From a checkpoint of a small transformer trained on Wikipedia.
Architecture: LayerNorm before each block, biases, tied embeddings.
Each number is 50 + 10 x the weight over its row's rms, rounded and kept within 0 to 99. Layers, rows and columns count from 0. The size before them is the row's rms in percent of the matrix's.

# layer 3 attention key, 384x192, rms 0.158, rows 341-383, columns 128-191
093:68 54 45 39 50 48 68 56 46 51 40 54 63 45 50 39 53 52 46 44 43 60 46 65 55 46 65 52 46 36 48 36 42 60 62 47 33 55 71 36 40 34 48 63 36 50 73 40 64 26 44 22 51 46 35 48 49 44 54 58 48 49 51 48
092:53 56 44 41 49 64 48 44 46 60 43 54 60 50 67 48 36 57 49 60 56 36 49 59 33 54 46 51 55 51 39 66 44 39 61 60 34 54 61 25 48 56 44 60 50 53 65 45 48 52 59 46 47 49 47 57 39 46 49 26 51 30 50 61
082:71 39 43 57 44 49 54 41 59 57 46 31 55 21 42 63 55 58 50 33 66 51 56 33 58 51 52 67 62 27 46 56 56 50 53 66 63 39 53 44 49 63 40 53 65 55 51 57 69 67 44 50 47 49 41 47 62 65 49 41 54 38 57 59
100:60 57 50 55 64 54 58 54 41 66 44 47 39 45 55 47 52 57 29 59 56 38 45 61 37 54 44 48 53 57 56 56 34 59 57 61 40 48 55 46 49 56 40 41 36 49 62 48 48 48 42 62 40 51 53 59 64 41 45 66 52 43 41 44
092:47 52 60 40 48 53 51 54 55 46 69 41 56 64 54 47 70 50 68 44 54 56 57 54 47 70 62 49 44 58 57 40 53 54 40 54 49 53 50 73 68 45 52 47 58 51 42 51 63 32 41 31 54 27 52 39 60 58 43 55 44 38 36 47
071:52 50 53 54 53 56 58 47 62 62 62 41 50 39 32 49 59 52 68 28 57 54 48 68 30 49 46 73 54 71 63 39 42 56 61 43 63 41 43 64 46 44 33 43 52 49 47 49 62 37 52 50 40 42 59 55 70 37 49 47 72 38 46 53
070:55 45 52 51 64 53 69 49 34 75 52 63 52 45 37 45 47 65 59 45 50 39 46 66 36 32 45 50 34 44 52 47 48 46 60 47 47 72 39 36 50 48 53 43 60 39 51 43 57 44 48 68 31 50 50 47 52 34 47 46 53 40 65 53
094:58 43 61 52 49 58 65 35 57 57 53 59 65 34 55 53 55 48 40 49 67 56 63 34 27 48 57 55 51 47 66 51 52 61 58 52 53 46 67 27 69 48 61 45 55 47 51 58 77 40 59 59 42 61 42 48 66 60 32 41 46 41 60 46
079:54 50 43 49 63 50 46 28 56 59 59 54 44 69 52 48 40 47 71 54 49 43 33 61 46 37 33 44 35 60 52 42 53 54 51 53 42 41 44 51 51 53 46 47 61 39 36 57 50 56 64 60 68 50 47 58 48 40 44 59 56 66 58 43
102:39 57 61 43 40 58 53 44 46 41 42 34 48 55 43 53 60 38 50 50 52 35 53 55 56 53 61 63 50 65 42 53 49 52 46 36 31 39 48 50 42 60 42 57 36 54 32 63 30 63 61 41 50 41 57 51 56 48 63 52 73 44 33 40
099:57 54 51 36 75 58 71 47 46 43 31 46 39 35 52 30 66 44 63 41 49 45 56 39 53 52 52 45 49 50 54 37 67 62 37 55 49 39 52 40 63 37 65 56 62 65 67 45 63 38 28 26 49 67 57 51 46 51 60 46 36 48 57 65
094:61 62 46 51 45 51 58 65 61 50 55 35 57 44 53 30 63 48 51 55 45 49 67 42 43 44 45 47 37 36 44 52 49 57 44 54 50 62 45 31 45 62 61 41 59 59 46 52 54 77 47 39 38 55 39 54 45 59 58 43 40 44 59 52
077:62 57 52 49 45 49 49 52 59 62 55 43 54 57 51 62 47 48 35 33 57 48 49 46 67 60 54 33 56 41 56 61 55 35 53 57 51 63 69 38 53 44 58 61 47 49 49 41 35 56 43 63 42 59 48 35 46 66 72 52 45 52 56 37
103:43 57 60 56 58 42 70 58 36 42 33 56 46 34 71 40 50 57 43 70 51 49 41 47 22 42 62 28 52 40 51 43 48 44 58 54 40 64 45 58 36 44 57 57 38 41 66 56 52 31 47 43 46 45 60 51 39 36 52 61 40 53 42 52
091:51 55 46 65 56 47 53 38 36 50 46 65 41 59 57 53 41 44 53 60 50 45 24 50 52 41 38 39 47 46 49 39 30 56 42 63 45 29 43 63 40 53 38 42 51 34 49 49 49 44 47 62 61 46 53 60 48 36 35 67 50 47 44 56
085:64 47 44 57 36 56 43 53 75 61 44 33 43 51 45 68 41 37 63 47 48 58 54 52 52 43 48 52 49 49 39 61 53 41 54 46 57 59 41 75 55 36 51 65 59 42 35 35 56 56 52 41 44 45 38 47 47 68 71 55 43 56 55 32
060:47 54 49 37 43 44 36 61 55 29 52 47 49 52 62 53 54 49 29 61 52 60 52 34 55 61 65 27 74 46 45 48 64 40 45 61 42 59 51 50 60 56 52 61 49 53 48 63 60 40 55 41 60 52 54 39 41 49 56 51 41 66 50 63
085:50 43 65 38 41 40 54 55 60 52 44 47 47 63 55 51 56 47 45 51 44 58 66 48 66 74 61 51 49 52 41 62 48 40 53 41 52 46 47 51 49 55 48 64 47 49 41 48 24 55 34 47 43 49 45 54 58 63 55 36 49 52 45 50
076:35 47 57 54 57 51 43 49 35 40 63 72 56 62 56 43 33 64 38 68 54 54 41 60 29 39 48 45 49 59 46 35 47 47 52 44 35 44 56 41 50 56 44 36 52 42 42 52 59 43 57 57 58 59 57 48 53 34 41 61 52 60 43 42
100:30 44 59 48 50 50 66 41 48 57 53 44 39 46 38 59 37 46 55 45 48 47 50 75 55 71 44 58 14 52 47 46 67 62 70 35 57 45 54 60 54 48 52 44 36 37 43 59 38 67 56 65 53 34 33 55 52 58 35 39 57 65 53 47
069:64 48 49 50 45 60 27 60 70 41 47 36 45 42 62 55 49 35 49 59 47 51 64 43 76 61 54 49 69 49 32 64 48 52 44 52 44 57 50 33 64 54 62 68 55 48 46 54 61 55 58 40 51 56 43 47 56 58 60 38 39 45 50 33
085:35 53 62 52 59 60 48 54 44 33 47 66 53 63 62 36 47 60 32 73 46 50 52 49 22 44 54 45 51 54 56 37 43 52 51 47 28 39 47 50 42 54 42 44 48 58 53 58 52 34 55 45 55 59 53 61 54 22 54 54 53 52 40 54
095:63 61 52 54 53 57 40 48 44 45 44 44 55 70 56 43 42 59 41 57 48 38 40 65 59 60 31 48 55 44 65 52 46 53 42 67 54 46 61 57 39 54 49 37 35 45 50 49 33 60 51 64 57 56 55 62 43 26 46 45 55 49 46 54
068:45 55 47 47 59 48 52 52 60 54 35 54 52 60 43 37 61 58 48 44 54 49 52 55 31 45 46 69 50 49 52 48 55 46 59 61 34 43 30 43 41 48 40 54 50 44 62 49 54 48 54 45 52 42 58 67 56 36 52 50 48 38 39 52
087:76 48 40 51 37 54 53 61 54 57 63 31 49 39 41 60 54 52 51 48 59 71 52 43 66 61 55 60 48 41 54 44 39 70 58 44 60 45 57 52 54 54 53 64 52 52 52 51 53 42 37 46 48 34 27 38 44 58 62 39 62 39 57 63
097:42 49 57 45 40 39 43 46 32 60 58 62 59 41 56 39 47 36 59 52 45 50 61 47 50 50 47 48 37 43 31 34 38 53 40 35 48 49 59 52 65 52 51 47 38 38 51 39 72 56 55 30 44 37 41 35 59 59 36 44 59 55 59 49
058:54 51 45 27 46 38 43 59 51 43 47 36 39 45 56 62 59 45 38 47 58 59 54 33 66 70 70 34 67 46 43 56 65 41 43 61 48 53 52 41 58 52 56 67 54 54 55 69 53 45 46 44 60 53 53 47 39 58 54 51 45 63 55 61
084:37 46 56 43 56 57 37 47 54 35 50 59 44 74 40 55 41 59 47 43 45 56 54 50 37 47 52 73 55 69 55 48 62 37 47 41 54 32 54 58 56 46 39 40 58 61 55 32 54 69 70 39 47 68 56 61 63 39 47 58 61 61 36 49
095:45 47 35 51 44 49 41 65 39 51 50 56 53 58 58 49 45 42 48 55 51 52 39 59 45 40 38 33 39 32 23 36 58 49 52 46 51 53 32 48 45 48 41 54 64 29 36 55 62 43 53 53 47 40 47 56 46 30 45 64 45 47 36 55
070:38 60 51 41 50 43 50 48 56 45 44 65 56 58 45 46 59 48 45 35 46 54 51 36 51 55 61 37 52 38 63 49 74 30 42 52 44 53 56 37 47 25 46 56 49 65 60 60 57 48 51 44 65 57 60 54 37 65 48 55 26 52 52 44
081:58 57 48 66 62 45 59 60 27 51 60 51 42 45 34 43 64 52 50 45 53 54 33 61 39 38 45 49 44 37 43 36 39 46 55 45 51 55 50 43 49 57 47 39 47 43 61 46 70 40 51 43 36 52 39 57 40 40 55 60 63 49 49 55
098:38 41 41 58 48 55 70 62 31 41 52 36 58 56 35 48 43 46 53 57 49 51 25 51 40 49 49 70 51 62 41 55 52 61 59 37 47 30 49 57 56 59 52 55 43 30 58 54 53 53 59 48 57 48 43 50 43 56 50 60 58 47 43 58
064:53 44 49 61 53 53 66 49 43 65 61 48 54 42 47 43 44 54 69 61 47 33 44 62 39 36 33 56 27 55 57 52 31 62 61 37 54 56 40 61 43 54 60 42 49 50 48 34 44 43 47 54 43 40 39 49 48 46 49 48 51 49 60 52
088:43 52 53 56 59 37 37 58 38 37 55 62 57 53 65 49 42 60 43 48 56 69 35 45 55 41 42 37 53 44 46 62 62 24 35 57 50 41 48 39 48 57 56 52 63 47 59 63 44 52 50 54 48 58 54 56 43 42 41 53 44 53 42 48
076:54 58 59 64 60 65 51 43 44 42 62 48 41 61 36 43 40 45 57 58 41 33 52 40 64 51 57 31 45 59 56 43 55 48 48 39 39 46 56 59 54 48 50 46 51 54 27 42 42 63 55 64 49 57 46 47 55 49 53 48 44 47 51 37
083:51 54 69 63 51 61 37 46 40 52 48 68 39 53 62 42 27 56 25 65 61 38 44 59 32 42 44 35 54 62 48 47 48 30 54 40 40 49 58 48 62 45 51 44 46 38 52 45 36 52 63 70 44 58 49 47 51 41 57 53 49 62 54 47
104:34 45 24 42 53 56 38 47 71 59 36 49 40 51 35 62 51 40 51 39 36 42 52 45 77 41 41 46 55 49 37 60 70 60 58 56 52 57 26 45 33 54 43 55 48 46 29 56 38 74 52 64 53 51 67 55 62 49 38 43 44 45 53 40
064:57 43 42 62 64 47 63 48 51 64 50 51 63 41 44 56 47 64 62 63 44 45 39 65 37 49 32 63 37 45 57 59 29 68 63 59 51 45 39 44 39 59 49 51 49 57 51 49 50 36 42 48 47 42 42 66 55 38 50 37 54 28 49 51
093:47 67 46 46 64 66 57 54 56 33 34 55 56 50 35 45 61 43 55 45 53 38 35 46 41 44 48 40 51 53 61 31 50 55 45 39 46 53 46 54 59 48 46 54 40 50 56 45 74 47 52 45 47 50 56 35 61 38 47 46 50 44 43 54
064:54 54 41 52 45 54 57 56 64 50 43 35 48 47 55 56 60 35 40 39 61 51 61 47 66 62 48 42 57 34 57 64 63 44 51 50 44 59 57 56 60 48 54 78 55 60 57 55 52 56 56 46 40 56 46 43 52 58 66 48 46 50 48 59
060:41 40 55 65 48 59 54 39 35 59 58 63 61 53 45 37 40 60 65 62 48 45 43 61 24 33 45 70 37 56 50 39 33 58 55 41 48 37 43 59 43 59 41 30 46 40 42 36 57 55 55 55 54 46 51 58 61 36 35 48 63 41 46 52
081:53 47 49 42 64 61 42 57 50 48 38 73 59 55 52 42 43 67 41 66 56 34 36 65 35 43 37 34 62 49 43 39 43 56 52 56 48 42 48 44 48 41 46 26 54 32 41 57 51 27 51 57 41 47 44 42 58 32 38 56 42 38 53 62
075:38 38 40 47 63 47 61 40 33 63 52 60 48 35 44 42 63 53 54 32 54 43 49 46 38 35 45 68 43 49 46 47 54 50 37 50 57 46 47 45 47 48 32 32 58 56 62 43 62 53 50 62 45 49 66 59 52 52 32 64 53 38 49 65
# layer 3 attention query, 384x192, rms 0.179, rows 342-383, columns 128-191
090:49 62 56 52 42 35 36 43 48 35 61 43 66 39 50 39 42 58 51 55 49 43 39 34 49 53 62 50 60 54 50 44 48 44 56 54 46 41 45 46 48 46 52 51 53 41 59 47 51 30 46 44 67 71 43 48 56 57 49 40 46 52 45 68
083:38 40 30 50 42 43 75 46 46 29 64 49 64 53 50 43 53 54 48 51 65 50 46 47 44 44 46 54 41 49 71 53 57 58 42 38 38 45 28 44 64 60 48 53 39 61 44 43 53 53 33 56 54 42 64 65 52 49 41 65 37 29 51 40
097:43 54 59 45 37 31 28 52 49 36 38 48 51 44 42 31 49 46 41 54 47 47 50 58 42 48 67 51 53 70 52 49 45 41 42 53 45 56 38 39 25 52 55 43 53 62 43 45 44 30 55 62 49 42 41 56 66 51 34 56 49 70 51 67
094:60 55 56 48 40 58 55 52 54 52 53 41 45 49 52 63 51 47 27 52 36 63 56 45 60 68 60 49 44 32 44 55 47 62 43 40 47 63 55 60 66 44 45 60 56 37 60 37 33 54 52 59 51 27 52 53 38 44 59 42 60 50 59 26
072:53 40 41 54 42 28 49 53 67 42 52 59 44 55 58 42 47 44 73 31 27 61 52 63 62 65 53 53 41 45 52 65 40 50 54 27 64 50 45 67 56 24 66 52 49 50 55 41 36 38 55 26 47 44 54 44 51 49 44 47 41 48 62 43
077:45 59 58 58 63 38 44 38 33 53 52 65 39 64 42 35 51 61 54 41 42 30 55 54 41 63 53 62 33 44 59 69 66 51 52 41 40 40 48 46 31 54 42 20 50 41 61 50 65 35 49 50 50 56 62 39 64 50 35 71 41 45 61 49
089:42 50 42 61 53 47 48 38 39 40 46 36 43 43 69 48 56 51 66 45 63 36 49 49 67 59 57 54 48 44 51 44 44 50 43 58 47 38 29 56 65 40 53 60 41 69 46 57 59 53 39 62 58 59 58 43 53 52 36 60 44 65 42 47
079:63 47 43 41 59 49 61 45 46 57 59 42 53 54 52 49 35 55 45 43 42 40 41 51 50 62 35 27 59 35 46 50 38 51 39 41 42 55 59 43 58 55 42 47 64 52 58 63 65 51 50 44 43 39 43 33 31 56 60 41 51 42 59 45
089:48 62 40 56 57 37 51 55 59 51 52 48 48 44 48 47 50 33 41 40 66 69 40 49 42 49 59 43 50 64 39 36 46 53 56 46 61 74 53 39 33 50 60 72 38 65 49 41 66 60 45 50 55 46 60 56 49 49 48 60 38 36 51 52
092:48 51 57 70 40 49 66 64 46 47 39 37 52 50 48 70 51 61 43 54 38 43 73 46 44 46 52 62 45 45 64 53 68 49 53 39 55 51 43 48 31 52 54 25 44 65 47 52 42 35 35 63 77 59 60 55 51 44 54 58 57 49 56 41
093:36 48 38 66 60 34 48 48 54 47 45 34 49 33 45 53 55 58 35 50 71 50 45 58 28 50 38 37 58 41 41 63 59 50 53 55 48 58 54 38 41 37 57 32 58 62 57 65 51 44 36 56 38 56 50 56 55 48 41 55 56 43 60 38
074:38 43 52 53 52 43 43 48 60 45 51 69 58 47 38 63 60 43 26 72 52 49 42 21 54 32 52 72 53 50 29 57 62 63 39 40 48 49 41 51 47 51 45 53 55 54 51 61 41 41 73 69 59 50 58 55 56 46 48 63 32 56 60 49
103:59 42 62 52 56 47 25 47 53 66 52 32 43 42 65 44 53 48 59 49 50 44 51 73 45 49 45 48 61 51 48 55 34 40 46 57 55 51 65 71 59 39 52 57 58 44 32 48 47 61 56 45 40 53 41 54 54 53 48 43 59 62 53 43
090:33 58 47 32 61 50 43 57 50 50 54 53 53 45 50 46 64 66 50 46 43 49 50 56 46 54 44 37 57 70 50 49 50 39 40 52 38 60 69 47 50 65 44 29 47 52 47 35 49 53 60 61 45 39 47 50 72 44 43 45 59 55 41 59
097:57 48 55 38 49 59 57 60 52 35 50 55 38 44 64 48 48 37 49 31 37 65 56 47 73 42 42 50 49 36 43 63 35 51 51 37 61 40 63 68 50 48 54 56 56 41 52 60 45 56 58 29 42 54 61 35 38 48 66 34 43 47 40 42
061:55 53 54 35 60 71 31 47 37 63 55 36 51 45 54 65 52 65 51 59 54 53 42 52 50 64 51 44 68 46 46 31 31 40 31 65 46 53 48 45 51 67 38 53 51 42 42 40 44 66 62 61 48 37 41 56 43 42 67 54 61 53 57 68
098:59 47 48 57 32 40 55 48 61 36 45 53 38 58 62 53 66 25 43 49 62 52 49 40 51 35 61 54 45 46 43 52 49 58 60 54 51 64 68 52 39 36 58 27 53 56 62 60 50 51 47 55 48 51 41 63 40 53 46 59 43 59 46 50
085:47 52 51 40 62 53 35 47 45 57 50 60 38 54 38 44 53 61 47 57 64 39 32 42 60 45 48 46 70 57 49 41 48 45 49 62 63 46 58 49 68 58 42 64 49 42 44 58 60 49 72 60 53 57 23 40 62 49 32 64 30 52 37 75
091:67 83 61 46 31 44 59 54 59 51 50 60 36 58 49 54 48 50 53 44 50 36 45 72 49 62 50 42 34 63 66 49 41 58 56 53 47 57 65 43 48 44 50 37 61 51 62 51 77 57 43 32 33 48 63 34 55 63 66 73 54 63 42 48
064:44 37 44 63 48 45 67 55 38 35 55 35 49 46 61 30 33 44 37 48 51 50 42 26 43 44 53 43 52 49 47 21 40 56 51 54 50 61 52 38 39 61 53 75 51 73 54 48 48 54 51 49 50 54 31 46 54 59 42 41 34 67 44 55
089:49 47 41 49 55 50 28 41 54 53 42 35 38 40 52 44 52 57 63 49 52 49 36 54 42 55 56 37 77 52 50 42 47 33 48 70 61 45 49 50 57 50 51 60 52 47 45 58 55 53 57 54 49 53 22 46 35 51 45 49 67 64 60 74
096:58 49 59 42 33 54 58 44 60 45 55 41 59 46 45 41 45 63 44 68 30 46 47 56 35 50 56 53 64 46 46 27 49 43 53 49 47 54 43 32 54 52 38 53 65 55 54 50 55 49 60 68 50 28 31 53 61 54 54 47 72 58 59 51
069:59 52 43 49 29 38 38 63 61 33 55 39 56 52 44 50 41 46 65 27 42 59 54 61 51 59 48 38 38 41 46 54 41 38 55 53 49 59 39 48 43 40 53 43 51 48 61 54 58 39 48 37 56 60 47 39 37 50 47 38 65 58 56 53
091:33 47 28 42 38 52 70 46 50 39 51 55 50 60 58 55 46 49 53 50 57 47 52 34 58 54 48 63 39 57 62 53 42 65 40 73 53 42 49 45 40 44 55 45 45 52 54 57 51 54 36 42 51 63 50 58 46 49 45 53 34 55 34 58
086:57 45 23 55 57 32 37 45 48 35 59 39 44 39 38 36 66 30 48 45 43 50 38 51 70 63 46 57 60 52 36 55 37 52 29 50 57 33 55 49 58 37 58 54 37 57 61 46 43 53 63 51 42 67 44 57 48 61 55 57 50 71 28 42
062:56 50 62 38 59 63 41 51 46 55 59 39 58 50 56 67 58 69 42 56 58 49 42 57 54 61 55 51 61 55 47 33 44 49 34 56 41 64 52 46 43 62 34 50 42 43 43 38 48 54 57 67 53 31 55 55 49 44 64 58 61 51 57 71
084:49 34 46 60 56 42 38 52 66 43 33 54 45 39 47 54 40 51 49 49 46 67 44 45 53 51 50 40 56 55 53 31 34 57 66 38 65 42 28 53 47 69 58 56 62 52 44 38 39 44 43 48 48 48 34 41 40 51 57 51 53 47 62 61
095:42 56 50 49 69 46 34 47 47 51 58 51 39 54 44 22 52 61 62 59 37 30 47 48 51 57 39 50 50 41 35 63 44 53 34 54 46 50 52 55 54 71 44 53 56 36 59 54 54 67 61 48 42 41 29 31 55 53 43 44 41 35 48 57
073:48 47 49 49 51 55 55 53 55 62 66 39 58 56 65 55 68 67 41 47 53 55 39 42 60 43 54 57 64 51 43 41 61 53 51 45 42 54 54 60 62 66 56 44 51 53 47 51 33 52 54 59 58 51 60 47 44 51 70 46 65 67 65 51
088:26 69 42 53 59 29 42 52 49 55 59 58 69 55 36 49 48 57 47 36 41 44 42 46 32 59 34 42 62 64 54 53 50 46 38 56 59 45 24 57 38 65 31 36 35 58 56 37 44 45 48 53 47 50 41 56 65 58 48 79 45 66 57 62
091:26 62 36 36 44 39 52 55 51 49 42 51 64 42 35 78 43 42 43 57 60 48 54 45 28 50 43 53 64 64 54 34 37 29 41 63 58 56 43 41 44 54 46 44 53 60 51 45 48 64 45 50 53 53 54 57 53 46 65 64 60 52 48 69
063:51 53 48 56 51 42 63 44 48 59 46 60 46 50 48 32 36 34 66 46 48 43 61 66 37 47 48 60 30 45 58 75 50 39 55 57 39 41 60 49 48 27 68 42 46 44 49 70 61 48 31 30 46 77 56 44 50 50 44 50 50 39 34 30
094:34 49 36 61 63 47 47 53 48 55 56 48 60 34 31 58 50 62 39 74 63 39 49 32 53 49 53 52 48 53 52 51 65 37 48 45 32 41 35 40 38 68 32 33 34 50 54 41 54 52 61 59 57 55 34 44 62 51 40 55 52 42 43 57
086:53 62 51 72 63 52 47 45 61 49 46 58 44 59 55 47 53 50 48 43 36 37 47 37 31 47 32 33 42 69 47 45 62 69 71 52 41 71 42 64 58 61 42 47 57 50 54 27 60 43 53 48 36 41 39 56 57 46 56 35 46 56 50 51
100:58 44 69 45 60 47 21 43 44 60 49 43 54 41 49 33 43 57 61 59 42 48 32 54 44 48 48 53 48 64 53 33 34 37 57 68 66 36 48 37 39 50 44 61 62 61 43 64 70 51 68 57 47 55 12 50 62 45 48 68 49 67 49 54
100:49 65 50 62 45 45 48 55 44 45 46 54 62 54 35 34 51 60 57 45 40 35 62 56 51 51 53 29 39 56 54 48 63 54 65 22 36 61 42 46 29 73 46 43 48 52 49 43 51 49 48 42 51 33 72 32 54 50 44 35 52 20 61 55
065:45 47 35 38 40 41 67 43 46 35 51 51 50 56 49 35 32 44 53 51 43 35 54 43 50 40 55 40 45 47 68 61 58 51 47 52 42 46 48 39 49 44 56 36 54 46 65 67 61 40 26 39 47 68 50 38 52 58 31 39 44 49 43 44
095:42 67 50 65 49 43 52 51 52 51 55 46 59 45 50 61 55 67 45 48 23 42 57 42 52 59 61 52 49 57 54 44 60 53 58 34 42 42 35 59 55 63 59 67 41 45 52 22 28 46 51 45 60 51 50 53 46 48 45 40 52 39 54 50
070:45 53 45 65 52 36 48 51 51 57 53 34 76 39 54 52 45 57 50 58 40 37 48 47 39 57 51 58 50 41 49 33 35 48 29 56 43 47 32 46 25 59 34 50 53 78 56 48 40 60 32 58 57 32 57 66 40 54 71 62 69 61 78 50
059:49 55 35 47 53 36 56 40 57 43 61 62 30 47 47 38 53 38 56 43 48 49 49 49 48 45 48 47 45 44 58 63 55 40 68 37 73 38 57 56 70 39 58 52 49 47 50 57 53 45 50 33 52 74 45 46 45 54 25 54 30 47 33 42
090:52 47 79 38 48 57 43 42 42 40 45 50 54 70 47 33 46 67 49 51 36 28 48 48 59 44 57 57 51 52 58 38 58 52 57 57 52 54 58 41 56 47 55 52 77 46 52 45 59 41 57 68 50 40 22 40 62 35 31 46 49 38 50 62
075:49 39 59 56 61 44 48 47 46 59 51 51 75 59 34 45 59 59 57 47 40 47 63 62 41 54 55 68 37 58 54 72 69 48 50 46 39 45 36 51 54 47 52 40 53 47 41 49 45 39 29 65 66 41 67 47 66 53 37 51 57 33 65 40
# layer 3 attention value, 384x192, rms 0.141, rows 320-331, columns 128-191
106:55 60 50 49 62 30 42 46 57 44 35 58 50 53 38 34 62 39 57 50 44 48 53 53 50 62 52 53 60 51 27 51 54 65 52 28 47 52 60 68 59 59 39 59 41 60 36 31 54 52 54 43 67 38 51 66 54 39 58 58 51 44 66 40
094:44 47 52 47 57 57 44 56 51 32 47 63 37 46 54 53 47 38 50 68 55 44 48 57 52 56 48 43 30 50 45 48 31 48 46 51 47 46 38 55 39 67 46 30 59 67 58 67 45 60 46 41 48 62 56 43 53 49 54 49 38 35 47 68
109:55 31 43 42 56 47 40 46 42 36 51 64 48 55 47 42 55 48 70 56 54 38 42 45 50 43 44 45 49 55 45 59 54 51 54 44 43 51 62 56 51 59 70 40 53 51 27 39 49 59 40 54 62 58 58 44 52 60 58 38 60 57 38 63
093:61 52 58 38 40 33 45 53 43 31 53 35 60 50 53 59 51 44 55 32 52 56 55 56 33 53 42 44 50 60 52 39 46 46 68 57 58 67 31 41 50 72 57 45 51 50 52 24 42 55 58 53 46 48 53 46 51 49 56 42 38 40 54 48
113:46 51 51 39 37 51 52 46 68 36 55 49 46 54 52 61 60 44 44 42 72 50 44 49 65 43 47 46 43 59 44 36 58 38 50 54 52 44 43 33 46 70 62 47 45 50 60 63 46 51 52 49 46 55 46 40 58 49 47 45 41 57 44 59
074:51 55 47 41 48 43 52 39 42 51 39 54 30 54 41 50 55 50 46 40 68 36 40 48 68 48 31 55 46 53 60 61 62 36 39 36 45 55 44 32 45 51 61 36 62 61 44 58 56 64 51 58 44 61 52 49 51 42 40 60 42 52 31 50
100:33 32 46 50 50 60 38 49 44 31 35 51 51 35 57 58 48 45 60 47 45 40 51 53 48 48 49 40 49 50 43 66 52 41 42 35 43 81 63 54 39 46 46 56 63 48 35 34 51 48 34 36 45 46 61 64 45 61 45 59 71 61 61 42
094:49 63 34 51 53 45 42 49 47 43 45 42 52 57 43 57 55 39 62 57 41 44 56 47 46 55 55 52 70 38 42 43 48 50 41 59 40 47 53 52 38 57 64 63 38 66 39 27 34 48 44 39 58 57 52 66 60 50 51 70 64 42 65 45
091:62 62 40 60 58 53 34 51 53 57 42 55 51 45 40 60 64 62 48 54 60 58 51 48 44 25 47 51 62 50 33 62 54 56 54 56 44 64 47 39 64 57 49 56 46 51 53 41 42 65 36 69 49 46 45 44 55 34 57 42 49 65 51 31
103:58 60 58 51 38 44 50 44 49 57 51 49 69 53 52 46 44 47 50 61 36 56 50 47 38 62 58 42 50 56 52 42 51 49 48 54 58 46 55 53 63 31 43 69 48 37 43 43 56 33 65 56 50 25 57 54 61 51 65 44 52 46 73 38
104:35 25 52 41 38 65 50 47 49 35 58 54 39 42 82 45 46 36 48 52 59 52 46 44 55 67 57 50 52 52 41 16 46 58 56 40 47 43 56 51 59 53 48 45 50 56 47 50 67 31 57 53 47 31 70 51 44 53 42 37 21 48 54 59
109:39 32 63 49 62 51 34 44 52 29 54 58 43 39 45 52 50 50 52 50 58 51 52 60 58 42 42 54 39 52 38 59 41 51 36 32 41 46 63 67 50 59 40 36 40 50 58 56 43 64 40 39 59 48 40 38 48 60 63 60 57 64 28 52
# layer 3 attention output (transposed), 384x192, rms 0.124, rows 320-331, columns 128-191
105:47 56 60 58 32 66 56 50 44 63 46 34 58 32 62 67 30 41 47 48 55 62 66 53 27 46 61 63 59 39 55 30 28 51 39 54 53 58 55 57 43 41 42 55 39 37 41 54 39 44 58 35 48 50 42 49 55 50 62 62 51 50 41 46
094:57 53 53 63 56 53 47 69 37 51 57 49 63 51 69 51 43 45 39 52 61 56 50 54 57 48 33 58 60 55 69 42 68 42 55 54 58 63 41 49 63 53 51 65 48 35 60 44 43 53 39 69 70 39 47 50 39 65 50 39 44 67 44 46
104:41 55 51 53 48 51 39 51 50 52 38 47 40 51 58 49 50 53 42 52 34 59 60 50 46 48 61 41 51 30 37 55 37 61 32 35 53 33 62 58 46 39 34 58 44 38 49 50 41 48 67 44 40 63 41 57 52 37 57 63 32 47 77 18
092:38 46 40 55 32 48 60 58 61 52 47 53 48 61 52 49 35 47 44 59 50 57 58 45 57 50 51 48 49 33 48 56 63 66 45 51 29 61 68 58 53 39 60 60 56 43 56 59 58 44 41 54 54 67 60 57 54 48 48 53 50 63 52 37
098:58 44 44 48 61 62 49 52 43 56 53 56 56 38 43 38 43 48 53 57 30 49 56 55 54 38 49 57 51 37 44 57 47 52 44 47 39 48 61 59 51 36 60 46 67 58 55 47 64 59 51 68 52 56 45 69 45 37 42 56 60 40 59 33
081:54 46 34 50 67 63 45 63 55 46 69 45 59 55 52 27 50 52 51 43 45 46 57 60 54 48 53 36 65 47 49 53 35 67 40 60 62 48 53 81 67 63 52 54 51 45 62 43 54 49 67 51 55 67 45 58 46 51 39 52 56 34 65 56
100:40 54 53 58 47 37 51 56 54 55 58 64 25 61 45 52 41 57 43 48 47 35 57 51 50 44 56 45 53 47 56 44 42 60 55 46 65 36 40 42 57 41 63 50 42 47 48 47 47 46 63 60 56 57 32 26 67 46 27 49 34 34 55 62
095:46 49 80 60 47 52 48 37 54 65 43 44 40 41 55 65 50 43 52 58 46 49 60 50 36 56 58 67 26 55 46 53 42 45 48 31 52 43 51 50 57 39 39 60 47 39 28 56 57 55 48 45 44 37 63 54 64 60 66 47 39 57 43 28
085:36 44 50 42 52 52 57 54 47 61 47 38 57 45 48 34 56 50 52 46 28 38 39 56 41 47 54 44 57 59 56 44 32 47 42 50 62 42 50 75 50 52 54 45 38 52 45 46 40 40 66 50 43 45 44 38 54 26 50 48 49 35 70 69
108:42 45 44 42 31 33 61 47 48 52 39 50 45 37 41 43 52 42 52 36 66 44 39 54 46 56 59 51 51 48 47 59 51 41 55 31 40 41 54 39 28 41 53 39 47 60 34 64 48 36 47 38 42 54 49 40 47 46 37 51 55 50 35 51
101:68 57 45 54 46 47 46 65 44 43 38 65 60 41 28 73 31 53 50 55 50 52 49 54 49 44 40 59 56 42 48 57 55 40 55 57 61 43 43 47 17 49 57 57 60 58 50 56 42 64 52 51 47 52 36 37 52 53 38 65 56 59 38 34
106:50 69 47 64 48 48 40 64 44 54 45 52 68 64 61 49 48 60 55 60 48 40 45 36 50 38 59 40 70 55 63 36 58 53 59 62 59 62 46 32 56 52 61 43 56 47 63 35 54 42 54 60 58 51 50 45 48 45 37 41 45 40 71 61